config.toml
n_layer = 12
d_model = 384
n_head = 2
n_kv_head = 2
head_dim = 128
d_mlp = 1536
vocab_size = 30509
activation = "tanh_gelu"
norm = "layernorm"
norm_place = "pre"
norm_eps = 1e-05
positions = "learned"
qk_norm = false
attn_scale = 0.0884
bias = "qkv"
tie_embeddings = true
parallel_block = false
init = "trunc"
init_std_qkv = 0.0375
init_std_o = 0.00938
init_std_up = 0.0375
init_std_down = 0.00383
optimizer = "adam_variant"
lr = 0.00135
beta1 = 0.95
beta2 = 0.98
weight_decay = 0.21
lr_head = 0.0124
grad_clip = 1.0
warmup_steps = 239
schedule = "wsd"
decay_fraction = 0.533
decay_shape = "linear"
final_lr_fraction = 0.05
batch_tokens = 131072
seq_len = 1024
doc_mask = true
train_tokens = 447000000
steps = 3411
dataset = "wikipedia_en"
Each number is 128 + 32 x the weight over its row's rms, rounded and kept within 0 to 255. Layers, rows and columns count from 0. Numbers have three digits each. The size before them is the row's rms in percent of the matrix's.

# layer 3 MLP up, 1536x384, rms 0.0533, rows 1052-1192, columns 0-47
082:144070079112111121139117088104074209116086141067181156136082163074117084101113106128128159079155123184120094122113134198144094107120166135146087
095:097144127163117198170086152080149131119127149106190105092183167116123142117130056144112078148083095106117145142080244162108161142101140175146149
095:113196155169092141085057127077148168077125085130124112097092169141120097119146080142138101117149143126162137078120167160163082194143126151174102
107:122108066159093108174154072183117154099135128115191063141118126147121055132150141058153169170097168136164013128139147126141082145196060151163134
119:139116131184101187085144158142146096123121102157169122103106135147134159140139100105040048114121142068152135104132153206092114191101152155147141
088:114114131095107161125077140147167146138154171132126166181094159165153168176138105137101100127096166119198140117147147127140134087138159088124110
106:158179087139147119165108147137128133132156176115075148130111219145105167075176164080105115132110141133169113119133126169135117131180210160132119
102:133149123135113203086105130139133106164114155177155160096144132203110114088166113122107109146099116132152125101160130153096124135131132148178098
120:175105071185180184144146159106126151155189152114139134165097142229161130093101143167085071127132100129172123083122175140151105127137097149122153
095:135153088140116188082150173158114046139088061176138097114097125163077103117147093083123184129153101128146133076126137169134091177089132156167117
090:038143140180112144120089126061084080078080101097095114070125172153114155137175110133085151041095172162086140063162187141163107092171160092098100
088:137133134181135119113148165144154100130116132129192104123119147188107183124142140130164116152138108136173112111093141106130043121180166210124112
109:058089138118108110087193134137145105104079192137162076104130124130088148095134099129176146104184134207115117089147144096114117096166100145145125
123:163113120136159147110130132072081156120159071128115190087101132119090088081141113115084135150143161131163124073099202117160103170070106184140142
092:109115073105103086152158088193125148160111144146126122045152149110116177117139095130089114109185108091168145163108150117153143173132116105131096
102:142098091211134131114128099083112143132119132121164139150109182153113082103118097063098136124144116140145114115138145179131168155078191127152109
117:188146166179166177115201158078096093128156126160111105085106146147153131129144129072150089112121122112146129117125137147149129142101147133136178
096:092188159173087148114114146145121101124133114134158130128100202178135155138152096091142127120168133157133096088134194145137079158161134165209132
096:144091134151118084140178116067066123116169145154204130085089192204192159093137157079119141122138162075123103086120144168161144189165115142152158
094:126123134165165204130110093076142148169158108091091108103128170110108114084165133071077089181095176133151161132153102144114130076136137097122130
092:149115129139144157109152160162157147152153094166157126102081132153150110122130096087129079126093112134180131090156184146084116105139110174162140
102:152121139162100190070128131093091152135115095134112095098098183186113091120156095071102127129166099162180101049148167172150110132135140196159100
086:154092162118101104104103171095157123120126139119125142128130170151139154129145160072061148172109137080119100107104135078165118110138130108128079
096:145137101136092194062139142128098164158115134161087107111106154166089108089199125092128097139144105122183114034164142149153125175143160198148121
096:118158097137107156114148131117102072152108140167102142128106140127092105115168101108127072118178074128169117106071160189152114184124176140180133
092:148131146104106138083083138124117141112125092093150086051131168130082088132133121101104142115162141191129107146151138076122178100167172135116193
125:159105136143092123139070153064074116170111113115132157089149109152111094151123073139130201092154142185163119064156153139113124154164120165190133
101:198161142137094215099056137107044146116138089073111137123090099121161106156094091105097133124136135075149125109094104189089127167110087118130125
117:154120148131110159127110088133106052127167115095097094033115117111153169078193133105127138118125152106119164142158130195117130129146128150139049
106:145140143146063194147115125089143079133091144080121127086111128128100153123117114091097104131122136165130146134138109158115113119186177123149086
087:126112132153076166177124138093102135108131124133120179080108147112125160071170110127054174054142102137103129126159155129122141140105125118166087
120:138178087144090123131069143093106122155157116111138130151095167145134183143176098079102121110131111151117104127137189160118096138136116128164085
094:102159125100084128079090143102093154146120099121091111083092147169087133132188100055125128130106145138124091131203125122159128105093143098153040
114:102077110124117145135168103146070101148139158170069103107079144113155078162115152122116163084138092108125135100125133106154131124174096151136129
088:162095144097180135081129165144141139168104103157153169148148153108156092166156140149126105157116145194168070098120139177087067147158142137089150
098:191134112126166129137142157141143082090151161040189056124107198173151152067074078120115122135180106137179134105101136116129121182147150154176121
089:127207167110100147090087189171137128079142176121106175135137139170150135160115191159145145054169080131134112115171087096109139111126110141144106
075:148165120124108129078093148112097109083077128093163135164104183144142111141161180165166120134176067202132139103104155103158067125148184113128164
109:164118140176064098048052168121169183135155119124127147130116134163124123105152145078124147111166082195145119112126199132084101183150143174123158
117:197174184130138189127161115161182093085157162137102091111103147111139185131153129119083101093080078148137078109152102174153139121076126144131075
104:122151118187096147090122153132076121132146145132154113125100181147130132090163121077076081122145100081185136058124132133143081166172125160151132
119:124119113183129164125076161109104131112168061110101079097088139195129154131221121127110136134155134145141133095138120151107116148119134200181157
108:162098093174142136116133165136135117134096149157124134125081148165165125156122119165099153147165064133158156071114150122145114180159152183190176
085:142193131111143132106091134135125115138158082103142120159128121137150087079119073128138087125153072124119116133108179146126109146180206164117112
106:124107166125097142144120180102117101135168140100139141125098191215126143145136198110140141099148146094108137073137132087116093110126091115136179
113:137108141140088144103118127118121088141147150188190140118097147140142082159137104161097075121151076130162154094098168162135095185104109197108170
093:143137104146136102123145108192147144145142142153131090147112139192177148149105079084138129141140101108103124119134120115141118163113135134119119
100:097104123104102190178126098087102121203155089116078197131132141137097134093129163073107122127106141188168100120121133163087164095137116116128150
095:125096159180124138079142124195132147120137130141121127142146156166147120133097109110104135112157103136147081109126140143170150160145105120139149
090:053140090146074159105110135143123106164116095161153134130105147141110101140183098091139155082128099157139106067121164152135074140135099172112106
137:121071176157129126136171118077142161108100176120099110067147176132106125082162042133094120089151100160139126076114126098156114138192116129143082
079:085134102115119118153103138107160137226091139132100161100125075137127083162081179112129083070149085110106093126161156124093133089091127139130105
091:148100104107101138086136152118056106138130116172126135150116185108093062145107112152120112151123087188154081135152132119137129158140161162138159
086:172137154160166133096157155124116143121143135131176140080142147181158155050163064166148188123149176146101152096162146148136137099135147151168127
103:112119178109084157129076090105111099109136201091104144141140239156147133123169087045097114159142117114124144137146103141134143140138097142134128
084:090115146126114132159119168130138106136123155149127099147084133139107118143134059119151142103083017154136125149102146185154147107127101127150139
107:130145081146118102100121123159122120180126148118089129113107159106119078142103105094141138088132056126165088076095144129130119104154130132163142
102:200135132116101187083109138129140135140084158096133082088120134085130110056094134106138111145103114093168124149078106125123098174128088159153162
106:170147151116111145178120130074148032146105123085154101091141173147147148061160125143151056136158133108167128069145060172137127150127129150152176
102:132129081192148140083113104081035180165186082129101119076138096099146097117165145094127154192167154145189114074157137094150138162158081104152139
083:150087145108148129110150159122118114188098165122122175123122116119142160169111093109134124166159050146097183162092217160104158167068099182111093
087:136081100124060164068087104134160124109170092092105149134149128128079115132165146150080192117179123173115158120157091129115183127104184147112114
103:104163099136165133134170116107146141088156132132114100149126172130124078078177119150139125165126131121235114054086143195165081127137133189158070
108:075158098115120203123106125152122115139082129143131192137125129159072108129130174132088168159134156165129145144143163150074130122188165150122163
107:082139082202178173096093142098040135137145136110160203122063125174129073138147090133145156145132127139106156076096133191150105121104083164136127
101:203123115191134090147127150070153097116132095072096117157109127150113147091189100106109137161145090175123145121134165153164133101120193163126118
112:005100134110143197142152086135101111123087146141127136045093149129121135146171149090148109120174080118142123108067117112141099195161106119099154
098:146114108163124204081111168153110101151159059163156133135086168184131121101157090070126083138119106147174119081171198164129060166155150180176131
105:168164174116118161167123138126119049180150169152082155136104120169148164177153110143133115129116143108104151126127145126094111160128154189166085
098:143124096174122095097211143198135134121135137090137070135076092162090131086129099094146167125165076137130129127134190083151145116111176125136136
073:160106179181156175134133107076147156136172126056096082136124117147167083103184140125119044132137199128132163129146173178089148127128115156115119
091:124086120151098155141156167102123166119124157157130159124099179137120083139167072130146085151143120126130160079103147161162117140079151168131127
099:109062115109123212107166140109095119185143141128099127075109098128112136156127152116124125164129110112136120121093124162117090132101114133143094
092:115073159089134158100134103107130144140127135131188147049137118160117135100096141135130153133144116119169092127110099133158094198115160222115129
096:110087064172166116137124117097109111147070129123079120158076204133135081152134105076108183180142056128202141043070101090115124145119127166167186
109:180129142154116195060108141149097144139165093150094115125125099154124099128115101120132123127151159060182086103161150084124105134158093165120183
094:157139201171125127126136197130099153123132088133142201141113207138098148113192138103152077128151111152198135059154150129110059131133181181126141
100:122120108207153162106141159093088095140133146135122129125095127141132082107138083104114121104175088141161074076129136153160113190116116130139123
087:064137129094064149161046158119139159113127086166094180136128096158123046121106104132089172077081136083178093104153150176111138099104123123190079
107:081114151138160196119087078149142188199115133145179143132132145119103173124151115097084122152133085128116131157115154157123108140121094111123171
088:137169170146110168170129137179133147105182157158148094085097126132144108095068056120114141110126179145145112147123082120128137197094159133141152
113:159104132138201186066126139202101135144134100175163168103081112195088087092126149138130146127095160139145117103110164101125089172164107133146125
097:122130143128113173087082105108116161075172118114094140080159147139135142093145057156112097094113113144152163076166142199168086084101124104134085
102:111114112174128169169116160086118094166123149139138118112119198161162076076157076101149103115125094146176117092156162172131098148121142148187076
098:108147159107187121144114171053128134142155111097121127000130114107168097118115089078099089070130114115157102107088187196111110131083160208136036
112:180126094170146149054137114069081098131168104055134110094097111121109089074174061077129056181169174105124173095146151133147105180126166151141136
101:129099099125152112101121125139107172141129149168140084167089149182170067080123066113160087148138092151145133109133149121159111112082136133103112
103:134089106131139109106117082125120121159114146122154063143105188129150157085141125096156157137143104121174130103133142128166131182100153110145171
113:139046115170126132103139132074061120157168099171144147059100172186152103136187100119094113122173105127126104127128141119134069177128129127141116
119:196071142100119138162117149130140118168150173142114126178087154125152118115120145115127179108172099092132129101093114207130090150115105160178177
101:118147102092108158180118103151117134157117202130108159134117118188132166146152153121156146179114137134103143132118172151149128138145123155098080
110:151178156201113169058109140093163130144177142063111099079081127150142116143144109125161095088129136150152122088157157143111116123141142162130133
121:175141078117144158137065118116094143127139089128118110132051111169137108135174131143114107155162096101166060102135140146128116165122151138172116
103:146036126221093130128155129122116170087144166050153099125093146168083151123088131113103160155176090107156131116113127113149142215120126152153127
094:153176115156118163084141078173140095162111104128130077112112162163087124079195096129122096128141077146145117087142199157117099211119158090151107
111:122039135143141145091171110139186123127105170175153115160140179118111179150116114100142138114131030087119117124088098153159122151122086115112134
088:141141176066112113112126166140110109137099130136135158130144125168166113070122165075161163158142160166108131081156131191122083177079105155149127
104:142138102208130106103166139174118129125155156163141143110121170141103102135148107141127115071175100130153143083110125104139138124164101124117112
102:092065070149151107128112082118074123140164128063079123141102177088178096117141119052079135114136114124172090082157138141152166146082155063155089
108:144116104140035135063101132135066150196168137127096164107099167177126105137165164135098135125132165082174124057108115128113167123114116098127126
085:118187118130161117136194147102181127086090107151172073170130146172101161181106148120135119101124095134142128102134189117103138110159128143118134
098:102167094200108121109216103113167074162092155134182093085120115097084145110124149109161082119155077171153104149103156108093111182095127146098155
099:166098128165111104140126081119086132175138193086145169168134148079118023110142123082157156082154111123184102112135111131127151126147074108168141
113:122153179079139161146165120138129127127103137184145162091121133135102160108139071084137121125116119180144062147094098175112106176123125143159133
085:144126118156101108107162178154142108161134097150193152134113113151101109134126152154186146153166120137149110107110164180121109156177136169123113
119:181112115155142114132099162130037113119130125170170123145098180081056028117122073101103117164164138119188145125106120160131108170101126161153159
109:130136120170145146101151117071133078148102141133168123105099159140155165154140090093164084078120132116134148128101198159080084151068148130150118
088:174153115164158130145074177137072172108195113137152114110123149100066107141130099138146117110146052133131094136154176126086142100144106149143190
113:104120183160152147083161159147056104109136123127135124158050176194148115105171093146135117151149142127154117034144153135152099104176080201139134
090:116186131066106156131122130131076092102117131158165133122118152167140114106105108098086145137126158163135118101116119123146112208125171189100066
104:042122159149080126139181149119096114167075119252113218131138133167122152138147129123126116144127147193150119114143156112151110100122101127141068
106:164147148135134129149140101073093131145108130089112117138092133112154138126122120145127133152114132129176104093126063139091134108102182108149163
104:142105128201096145053099098084108087062146092068103088182142168144151078070153108050161124154087126138179068120127170170144110127105102159111156
092:089152111158113138114080167102090118139179107111155141088121123156109106119101043121112128081096136181214106067115181159149042132118137153189119
101:131181133172081138147110153112117107163078136085115128164090162152117133092165115059150102096167114124202139103148148155120058147108122142130099
104:149175077147078157097162143159174090144105191063143093115133139121109178169125081102183099121097120111156158133123130167112111156092156148126145
077:155136124100096117093086127115129136177171078127135138114112106110086115161123166135149092084176120146158132117120241122076094160133141211141111
106:173215081155109122167124127146162148153090119123069115106156147122171101172129131097138122206142162063129150144110133140122065126133133122139177
101:159148080187130153079109086090171117140154105123100084092079130142101141147154139141109116151100145111119122111142106085098132145136178119096138
123:119101160099075186110166139166129093119104180148101118089139154203119119097113098148093085180210138104178121100143119141120105155125143116152114
111:114063152177090113131139095123119105134152152126109115084097167127163171141123072054118106121177121125124151136104080143136111139083127116130140
097:106120098162133156118114138139058094138151163189114163135070158126114130090097138103138082141125107090155130130106123134138109146132139132134164
079:170158112085122118074111134157106081151126080191132129167090116088088158146112140163153152110163189094130101113102162159102133109131106107119138
094:104116163123093176110094123062149182158129099105148118117119116172078149108138065075086109105103115138197099114150222094128053198098126211150132
107:121125100125097183101093097146111108120130121118095129106092193142104083105161083068131098132177089158168106104145162193131071133159156189153126
090:125110090194125151082156148120142127168122168162152151138099155144119121117172087113132140077151115181188100120116148162140089147152171168151088
093:140116091108179169124079111072142130117163076095123131146091109121149103160135070110145132159087063138135104132151209149125049171124133101112127
081:154153134116144144101146104120132137127135194143207182159129164123131071139115169114156200088153131233118071061114134138182100139175120143110146
095:055145174122100103124111128061123100118082137165162188098127180107147126084120089139130064158113050127144094150138131112142117085143153138171129
079:116140110139098121109079172077135138123126173169062148151114164163105134090076151167098099142102049153135143107092128123140103179120099189190167
107:158164108138125145105156131114155087129117108106079148069147137118149104093164110113123128170101118146175158130139165156144093131160066124147130
113:114052109179123130106172111159128117111148128166138095152102126101126123109107101065126114147111103130201116119126131176129130140132169158124096
090:144127127133076201080078125113129106146084080145174130116074070153143071183149101121172118182167106168158088085169109162117088164176095107137158
086:067155151157090134069142157129120038109086156187125105119127214180119113102131139130149178055158122134162130090140161138147124096169142150161113
096:103148159121016184156148122123107063137121142133090125077130126191103180147127120117164131144151140087156085120134133175109171142137139122133052
104:119102172114071132143093151122153095123119159089061101133112125161101122148125058025169159096074119101124075092123129129129125176154116108108030
093:132123125130148154064177140180118109125178132141151144125110150124117149085141111132108157111174096067127140086144133196139136118069151128135141
107:143165149190072186160067106167082121120139097116129155137092200191142178107191102107110155150099143084188136095123147149109117145116169178155154
083:130162175102091114109131115155162117098107141195073122122139169129122114097123158118147044126120108112125124069147184163189122176107137153140106
088:141081095129119111131167126081123123130046193128126132065089145117116123098141130080132062138124076135125122119164140151121150175101113095133137
088:117160097127096181111165132141119117171134128188114062092096146107132145124091124149110155067126057085180121131119157138105139134129124138130068
# layer 3 MLP down (transposed), 1536x384, rms 0.0323, rows 1052-1192, columns 0-47
090:125130139148128126137125144162155106108113112102090118135166122080130112080078182159117222056105117167108117114089136121141147123151122113133182
101:135152167120138108056161103072132149137137088073133157098125151108158146075132091176189072150094124166101153160084153143140113139107083114130084
099:116071117141127193110075047098157115133123067135124113100180100119151080118187099135108109131139139164211076127129146153107109165099121124080126
086:131111110110166117189133186095122125095113150058077186053099140140148132142155166112140124143124113161161109123079080168120098169139122133095145
127:172123087158142090166120135120079123130152125093102087113116114151132141109139114171071099118072142093102121210141103051112177136122077161159105
077:192146141080103131133154151145162100098114082161195110141140135104147163082111196190059112127156091087113181112116085160139105079127110124130144
095:163138137135167131121115096078173087081084079095109134062208141060142100152151094170132068046111153071166148093101209130157198173122058144092162
085:133103124128106150091091140107167088139096131104142082051124126137071099123126136108152106122182081150142112065178130121050102174115089112119171
106:161089171139129108165169103104108109155158103105111134138125123133138121186102163162168158085139133101085159078103131131178146156067087166105178
087:143156127146142142119073120152116106148109122112120117131151118171119178152076133104156100074114070121147119129169133154136127109087121060054120
098:176161085169155130146148136146093126124154155174065161149132118106152156131123103126169113140129138075098172132120093105167125124066105182117097
103:116155156181104103125162173186148135126129112122056145153122107115119127175137145087134101122135100112126127132093123109142160088163135155106115
105:133163112172116122113109074138162089142126094156120090186169075083112098173162150120154077110101168121132100145154117117139067166154072104075145
147:170095135155163118165103124137106140132120130115119109159106103076105084149113154099090092174158150152153115134163081174107122126076132097140090
107:149166217098100190128099111120108169085117132195129121080122126149092080115138144129141124202147136128101130152131120135142208112141124229126114
087:163142132139187092121154158088130077107118151095127142114142121119098127138162094098111122082139149119133186132106152199144090101086137079138143
126:155120111135104121074156175156163135114102105146140116121183080156195124099045112083229136163150126180129143093213168133178148130111090138120145
062:086093161135106162078148132100139136149103145118124114133159146134129089144184151067125101103142110167079108105119154139126148133158127128072111
102:133096118114130119105119097150135129153109141132110089128118090126137107169098138108094132045134024186096080123165141103137145093121115078067075
122:067129138076117063147165156126118150096138138170145114119124122138192145128138127165095138168177075141108148116158172064132135163113106136136210
083:121125121132120138092127098160110094148083124087160152100145072154110107162134075124141108113165107110133088099191178194103108176129080130125108
060:093126119118110181049144140128117113049106118042178124144110116138127192127082147103108134087140113111151126065115158102147144109091126091144211
081:153114108115161125080094172134152166139102090155183151070121125136173083070136164131068080105138143110122139130100097140135134094157068077045094
061:107102143119153166057163051157113146129097106122158108127155132145112117158147170092139165111155152135135078130113145134125138154081113134089131
073:151145132157100196072108118158162131156134147154172106121153194152140126115135135111146082113150075144122126117112121161168143183122078135030152
093:086131090172195150116107083122110146105089199125139158143104145118124148189142169153160152088140196140085104127140083091131160160196139136158102
114:138104147168156143072161120116128071148080102122162131114147110115124119168162189122120172139148077155204100085138155110121141128135201139098140
111:136113130130071082064153167132100055091124125116121113097134061106167141110156138125136133200110105165059100123145157139112125145159114090151146
128:152086095160169165172161163098134122175143190197140132206120089178075128126143090189088104090199158128183141108155098114172137124145164169096111
109:074084121127103118128214078094110100104163190171121096142131088091135106117067104104156036179143076112087140165120139187139160137160141158128107
079:093168098073158098102090126093105104106138167176141114143144189113143093118113157112150099192054164107104147135128157109116151057121080116075172
095:088096186112179127098101091163143105087159121095114111117132129108120124114168145082154167104158165107106145087099116159085151086141135111116123
092:117103169112121135154185148150124180139142146119093184085141096109131127121113045115112186130141154107038159131106127104177163080122090083127114
088:101093145104148130175131111082137122088092136195108101173140177125158143165123161131184120171112085118101094080139131093112141152081108135110151
092:150112083102136101159156129137080164156075117159149168122109107144054094157101086169100119043090064136182177072060176121117135111086096151130112
111:030078139126173150104151146092187132119126156171108125134087150195108092170200100152118094125144185114126153111127133123173170156103116099082091
105:127128097125090194092128134216090161122122145159144113117154135129128134143064144178145156112172111110139089093121130138098116150120131170178155
088:108172118119086126138206090156142129095139117184095140103105126104098193102114189125129120106117136114126137173092095116167133185117127131158076
083:138122129158172172105161117180138147104152146186068114166124116165165101166102133103147080125142156137086152136187133094090170203132179149115075
128:115195078116082133118151207131155124084121176128169137187134107156131133145135129162130173093111116149155172174103179135113107114130144107133177
067:155149125145149149095116155137096061126143115152163103121121162144104062116092096112114124131160086149122132078160178173129070204096157163100187
133:146124166150130157116153106155140118113085154054058142085108103111138123094155116063155101077093191156127166068128103137150125118138148185106168
103:107176104145167176137173073125140170180145125158079148158069147137128139125105094157173137129103125061144138126101060162163143156126175132106135
075:146089123132145115163147149118078113125163134112196107116161145090124157097151111112091162120147193099134147171134166179135169174177186100137196
100:097132122124150138134087100103098133129103122193184128092113097152175142147043106125188151084128106107064120099111148119122094114103090116126155
079:064118186129120132110125071084146185143096132128112106125148155147146185124153099103200089101145096108090176111109096112159152114125082165104141
116:121132115132113170121089134103114105047157157154115146136150122114121124103141149104173119176107199137189137178129132114153123122103149122175119
103:081116178088096082095097163126102107136086086105149128170114137221143164114125187118073117147150099131102162133136097114173098207190127075111147
104:133123080109078177160158182092145149112126141117130123165144134131106129112127130103099216093129107155132113139138212102094143180058120110123127
060:147103132142123142100123152154145120135069194149118119150123111146128134162140151113103110024150072134159145120171149102131105142098093095011170
139:153170131146095102185105108134096052155145107157092113127078149103134097192082162079137128121118179100121117129119135141082156128145119091133078
117:207156175156089099127157112112110122198141151088103111134090118164175178139139147149098100162140142112110149134157106105166150136114111149153098
083:090145091123129083090100127148156142155147139133132124188093104105148145160145155164177134140158176149150142155153098114134147101157100066166188
103:168145142150102142157111120150128141168116172154099133093133144151125161175082158107099127126158083139117072113116118125092148146062077104093116
091:171106186085084140169136145140175045146107098161125180128122152142124140081106126202139134134122126159178114064150126112101141141124170111137123
098:205112113172073081090095131078137139114127156101125079102166174155167149062133112125159118158140098145168184127110107099094120068092109128132118
089:107139119172137136094086110083196132112110168161130116139131080047113142058075114089138098127157131104056099100107071149108092091106137113106127
119:122057124165149112162227161088168172165128140178118126143131129132125049109097100125117117171132113215160146182093148157136176137110208117140101
108:120155104134158115030066108091085182136110156086121140150115148131116107107150106118118067086139173036130154102146125087170140140132119120102210
114:088147176172139130130142112153169056124113203116178096142137109083150092146118149136177086101192120083141141099111132081128137155122142120103167
105:134133087162123113091111116119113076167136141132115123120123104131113062160098156094145141162166128112121122137133137094164131154103098175113103
087:180141098148118092115165148156152092103071110156111091183099130114129093137070205159136130133138152148168090090093120149100176143118117084161133
108:128090114073121127068205124176192140131136147131087103121151163059079128128095121097120122100127023115049142100105131138119171138147157154118200
118:127121176122121135121071184108190093130151073157092072122159098156071138179139156068090095105145097134179149130088115212108178124087090107098043
080:122160122166189091103101145174114092114117145158109116137115118164189145145139093106103167131093123161124177130064086082127085108125105132119138
090:172160140138176169151097138200153142095137168062144108108148105143130128135147122122140142172166057096190123079090133160110127114113094115089160
114:129123134122093127170161106135142122161153083086095139089099088184130127125107196093154147132120164136110207125133082204116101136135129126112132
055:072140099137121161116173107141078120163068138117159094120106102172092129114192124107183080044127158107138119093170159078122125115134131148099119
125:153099100110118156193160171164165122105144109098123082148137129132091176080150171233110182099127073125143129118153111080111232127145160140123106
090:139127143117151118096134139126130148127167173059123071111093127175084127112106168125108128098103116161071156154121151169191137157138163132135104
077:124145104044102112125160131151131100095115135145124166066176161198156133091142102132106167145060100157144086108135153114102096139105121083134111
072:145150202158078121156140162177176106116120142106061154113125159139112140170124114119122209121132140109102174132153100146164121167094074081120145
107:182137184127141115128115175114188164154088094112103140103135118117092111060106096181099165140156107175141121186117134085153104111099124107100106
105:115150139093100122127148115136143160081201157111129115132133100136111115116099084126128116122091104107071166140136111090120130111090117042118155
103:122138158160191204121103077061152103138181111095193177144150114187101092121122151130128134073098154141110095118110129199176171170137146108107151
100:150175064184118134135079187097103119129127094161153086095119142138136082102123192154131125141132123089061171164131091127120136126133149054140121
098:173075127141124093158151121110143130124155092158138132111103097154126170118105183130123122154088182106078064165075073108102135134135156086179118
061:117129089108108117100132086159065097149091152171104154097093169157119008117135079079111110146103156133129086114134145133157123141133175105124143
103:177110134174136110135191129108096137135145150136148130151093171169090131132125102145111144200125163150139086155101112079081115154171152172131133
120:140149161077146110128176120193076100147084123165099167158152178179066024176160185186148151202151114104139148115094096120127151070148106139125120
106:151091135171143130148141165063119150109157099110132139165145124142073099157110150122203060164155202089102155112121107065134104110141117203116161
122:090150209096051074166162134166123141114102172106128115105159079072083113055102176121146106147142090173103141112170133145107120127155090081099080
106:123154111069113141108215116148141105202105163122116087186085159174157134147115132116097068138131167095084206106094134120145107103114078093110076
068:111088125124131162122152137168140057159141197157135103163110105164091144174127104116093094140179088113124105145101186173086104120101137101069107
112:157109201048066117144152130167119095126107147103126134074169177142106115140134044110146121161121122164062145187126147089137120123118153125148122
134:135126151170186140099092109129109150096120132093129100115101052112151113170172098181153121207109162115151081096132140170107119121118152139126130
095:067137196143131081126127105143123132119115125255174089108110034122138108089136153141106135051084137114115118126111090135123145113117130112084175
105:052143137207147157144133086086129171074131120209157124108133104146158162203130053143150086130050121143112168115119118151085150142156134168145100
140:091146116180150083086114136118156109137118124105143124095153103137138118132117063130115114109119121119146117118087118157110154052127162125103073
102:099111148155089112124127143148116176119087190169169117079123125114134184107074127094112164076175047125099153110105153130148132151192107167104157
105:112102088129106137094128126121143115098146136159129099133152149117135144124141123115099095121098124141137152167161050129153114150113094160172099
110:093124121146170149081129142121159190152189108142094146175098108120145110141099138148166155138116184137094136101102070159102106078174092086098112
148:128149197076111160205098092134102186094122134140099085113102142105103131107097182156059117084117114086146096136126107167055162093081095138167144
102:109114149170150152041120128113118127163095149161152098139178129104133126136086076175132108059121119122139167104138130112128159132112108113148141
094:098098146113125184053096100135132116123094118107176120163143162149117143147107080113151080088164097125101106115140144157135091188098092102046137
121:113077180083110118120106110149155206156158180088157142111084104124140142161075076140134111156126074085128171106117143137131132140069062100153112
073:150072174058171202148109146159109100169139129080042100153144105147178067147126130146180125137079130166110162162106127179125154115081129164087104
109:139133134121106159112075136127090105077175098134106105058100135154153087182044123124163092159092072169108124107117204151101152159138173138125106
120:140146067141157183084166140110107076174115077130194153135153079148115142161158158148123094169136128096082189137131193154118109138147136203115138
110:100153112107178107082170134176147114132071140099139105110125156173164113090120136126159141164092008147068100097148150133137117131126168116113171
082:122115145162143154143112124084143132145149171125104106142129141138155156119114076060134095091119136150109169112081131076169131113113096086086184
097:122085127117128144182168137200193168086137084161163116130144144126129097135151158111133139126117111164170086113127121151166157140081117100152106
082:119123131045114137163106139137129081164105177145095157130148076061136092130040100106108156085196058116131109084082115148168094108086115125128090
121:148031135124143111169137166139144171136156158106084103098122060129142156137095134085120138137117119110134131100121130107130163148178148107119073
087:111173155121118071100096139088111139197126104105145124103086100135172061074092091130126099129127144149070145092104100133154157132135176083123111
148:141086163115170165118119104128096147150172119144076147174107106111141086191123100147169108169120177152168173105113106172140099124066138190154112
128:112147160089058067129104154134111087116118118159129141144173115180112204106126173123098089075081190181114121164127167121130117150122095160100079
084:138147185125133180111112110126111124116105177080140061093113155101128115141143128116155141177124136129113152130140095169169163105128099095077123
107:155139083093119092114131158171106073061108136074166168081154163161085072121082135135175150085145161161152120089137146093180076124155139124151105
107:103146155115143077095143183099123168121094123129123095050131076084145110147185059129192104135084144125108129155123167081188140148173150133159112
109:100116180119101129146092136131127140095105125252122116161135112117164129113131136109078119148131168153148167110131123156090126156088126094141106
105:178155132146151078151134145153072140149126115159126079135148111156082163171068114135083211178131099139162044145162141099153138173102143127144149
095:180180169084104142160127169116135106166178146119088120104112139149118082134133129142143155140124129101142192119082102105141078096133154056103119
091:102057086144148099138109103180126136103100149105121112170137159136085141131115116159146081071157072128088152112163100144143123175136149119104159
071:129142139156108160054132130178152121105110104127135100144107113194151096155097112085192142106132093109127067088168170150132101174155152102036090
089:118094188148093133102116103134193122091092163140116108074133160105166123140164185138205109141126153132103139115150121114117118152163150135142096
091:136133130127117105143140102124084099124176113123153089109182127148126182174120160113118102133087162136118188121119108140166119156110129225127112
109:102122124129182080183140150133143091158135148100137162146133151157133110152106134108075104162101187096160095087102172157155168145098141130117122
119:145092143127204096085150105053142148147184176161190133160092103088127089176129131194140179092135122116144109111061160133144122133125180160141124
143:180111135131156100191130166140111128073131116097161095189102183099157082108147150140170135045139131100133108112097142127115122103219138081122200
108:132114176136150139190201123075103094163147151108198157150107148122118141162105118093091159112129153094104174128105083135156116141172105074077145
106:199100101055107116114125122152166131141119164135135089192155197167134129150124119122106083110143108130114129115121097075169116137092144151092166
093:180106146161119144188126094127134157079203091092102111114113105081172151097135108156121125133133181143132152158116076126154091086114123105110047
096:090154119062124120101085151145178127143159090101160121111156090127130141094185141070151149116158161099151128123145155180094142096104138102145099
066:095086161146101190094119105158114080093127162149081137131146125166179111102092162100189115069162087091069142137170167152153132089129103102088132
061:158108119192163156069142146150154095120091119203114115091102095157149077138154115115137165063169092105156078103151159171124088146104098209076118
078:112064177096119148180186078118082172101171116165120152153054106128127137138088128192106147103126185173106108142088105150159096098113134111180164
097:173133159090213096154155156118124139134128074059109115112066125134121094168107127091117114083112102153134123111157031086167106077145107092149151
088:158181094143107070142146109152096074130170159127080102117133121159107122159149124111162077126109141190149114181118141137169126135091152087104154
065:128141128126156137125125120138108150103131078163100114092107137115096199128173124116163136174131097115184170113089122085099180131172136061107174
100:164146077134122158212142106141144161136120137104064111198122140136102149148134178105162151128137154099139134088123152113150119070082123076116091
113:131074090170143116056093109105162119114092123082108131108161185085107088118187177125134162165102078168139105171153101080153126132128137122115187
081:087148152178096090150136098088158104124110139122113087120109117166158127125104086118123093121168119148071133124117166148089096152134083095102147
104:154150115108132096137124128128085161174142154056096164115097152100133186138092131113132105120150154143094138112152065162195140157097189139142124
098:103063127060117072156129130147120154113080174145111128126106114154109139144126122141104134122135131155165118130175104109122163112119104092167160
103:090113179114168127165201139158087148139146176145095137121113102147152123168151073069105167088126113110076127087091120097182135117133114141140114
085:162167110139153128093135117129149111139107109070100152184166111186132109117123193092112117176117123109099166126150079162129089116147103055142090
125:210125120117174108118157146107134152163113123149136101071087147085102109186191121136161076103169101120144121140156157129174121131130148158128089
068:085056092131145139159184152099144152106112124171115132136094070156135120125105137100155115091136130123069103120097129139156182114155108136120097
083:129140121093128143108140145114150170146142156099136087166097094132112144112086124198130158154198139138124106126132194040109145116137122115131216
117:084179215124102138123119167100051103130096185104084151127150182121152111150112160085150130136129108120135117148166156138136125147154153161140150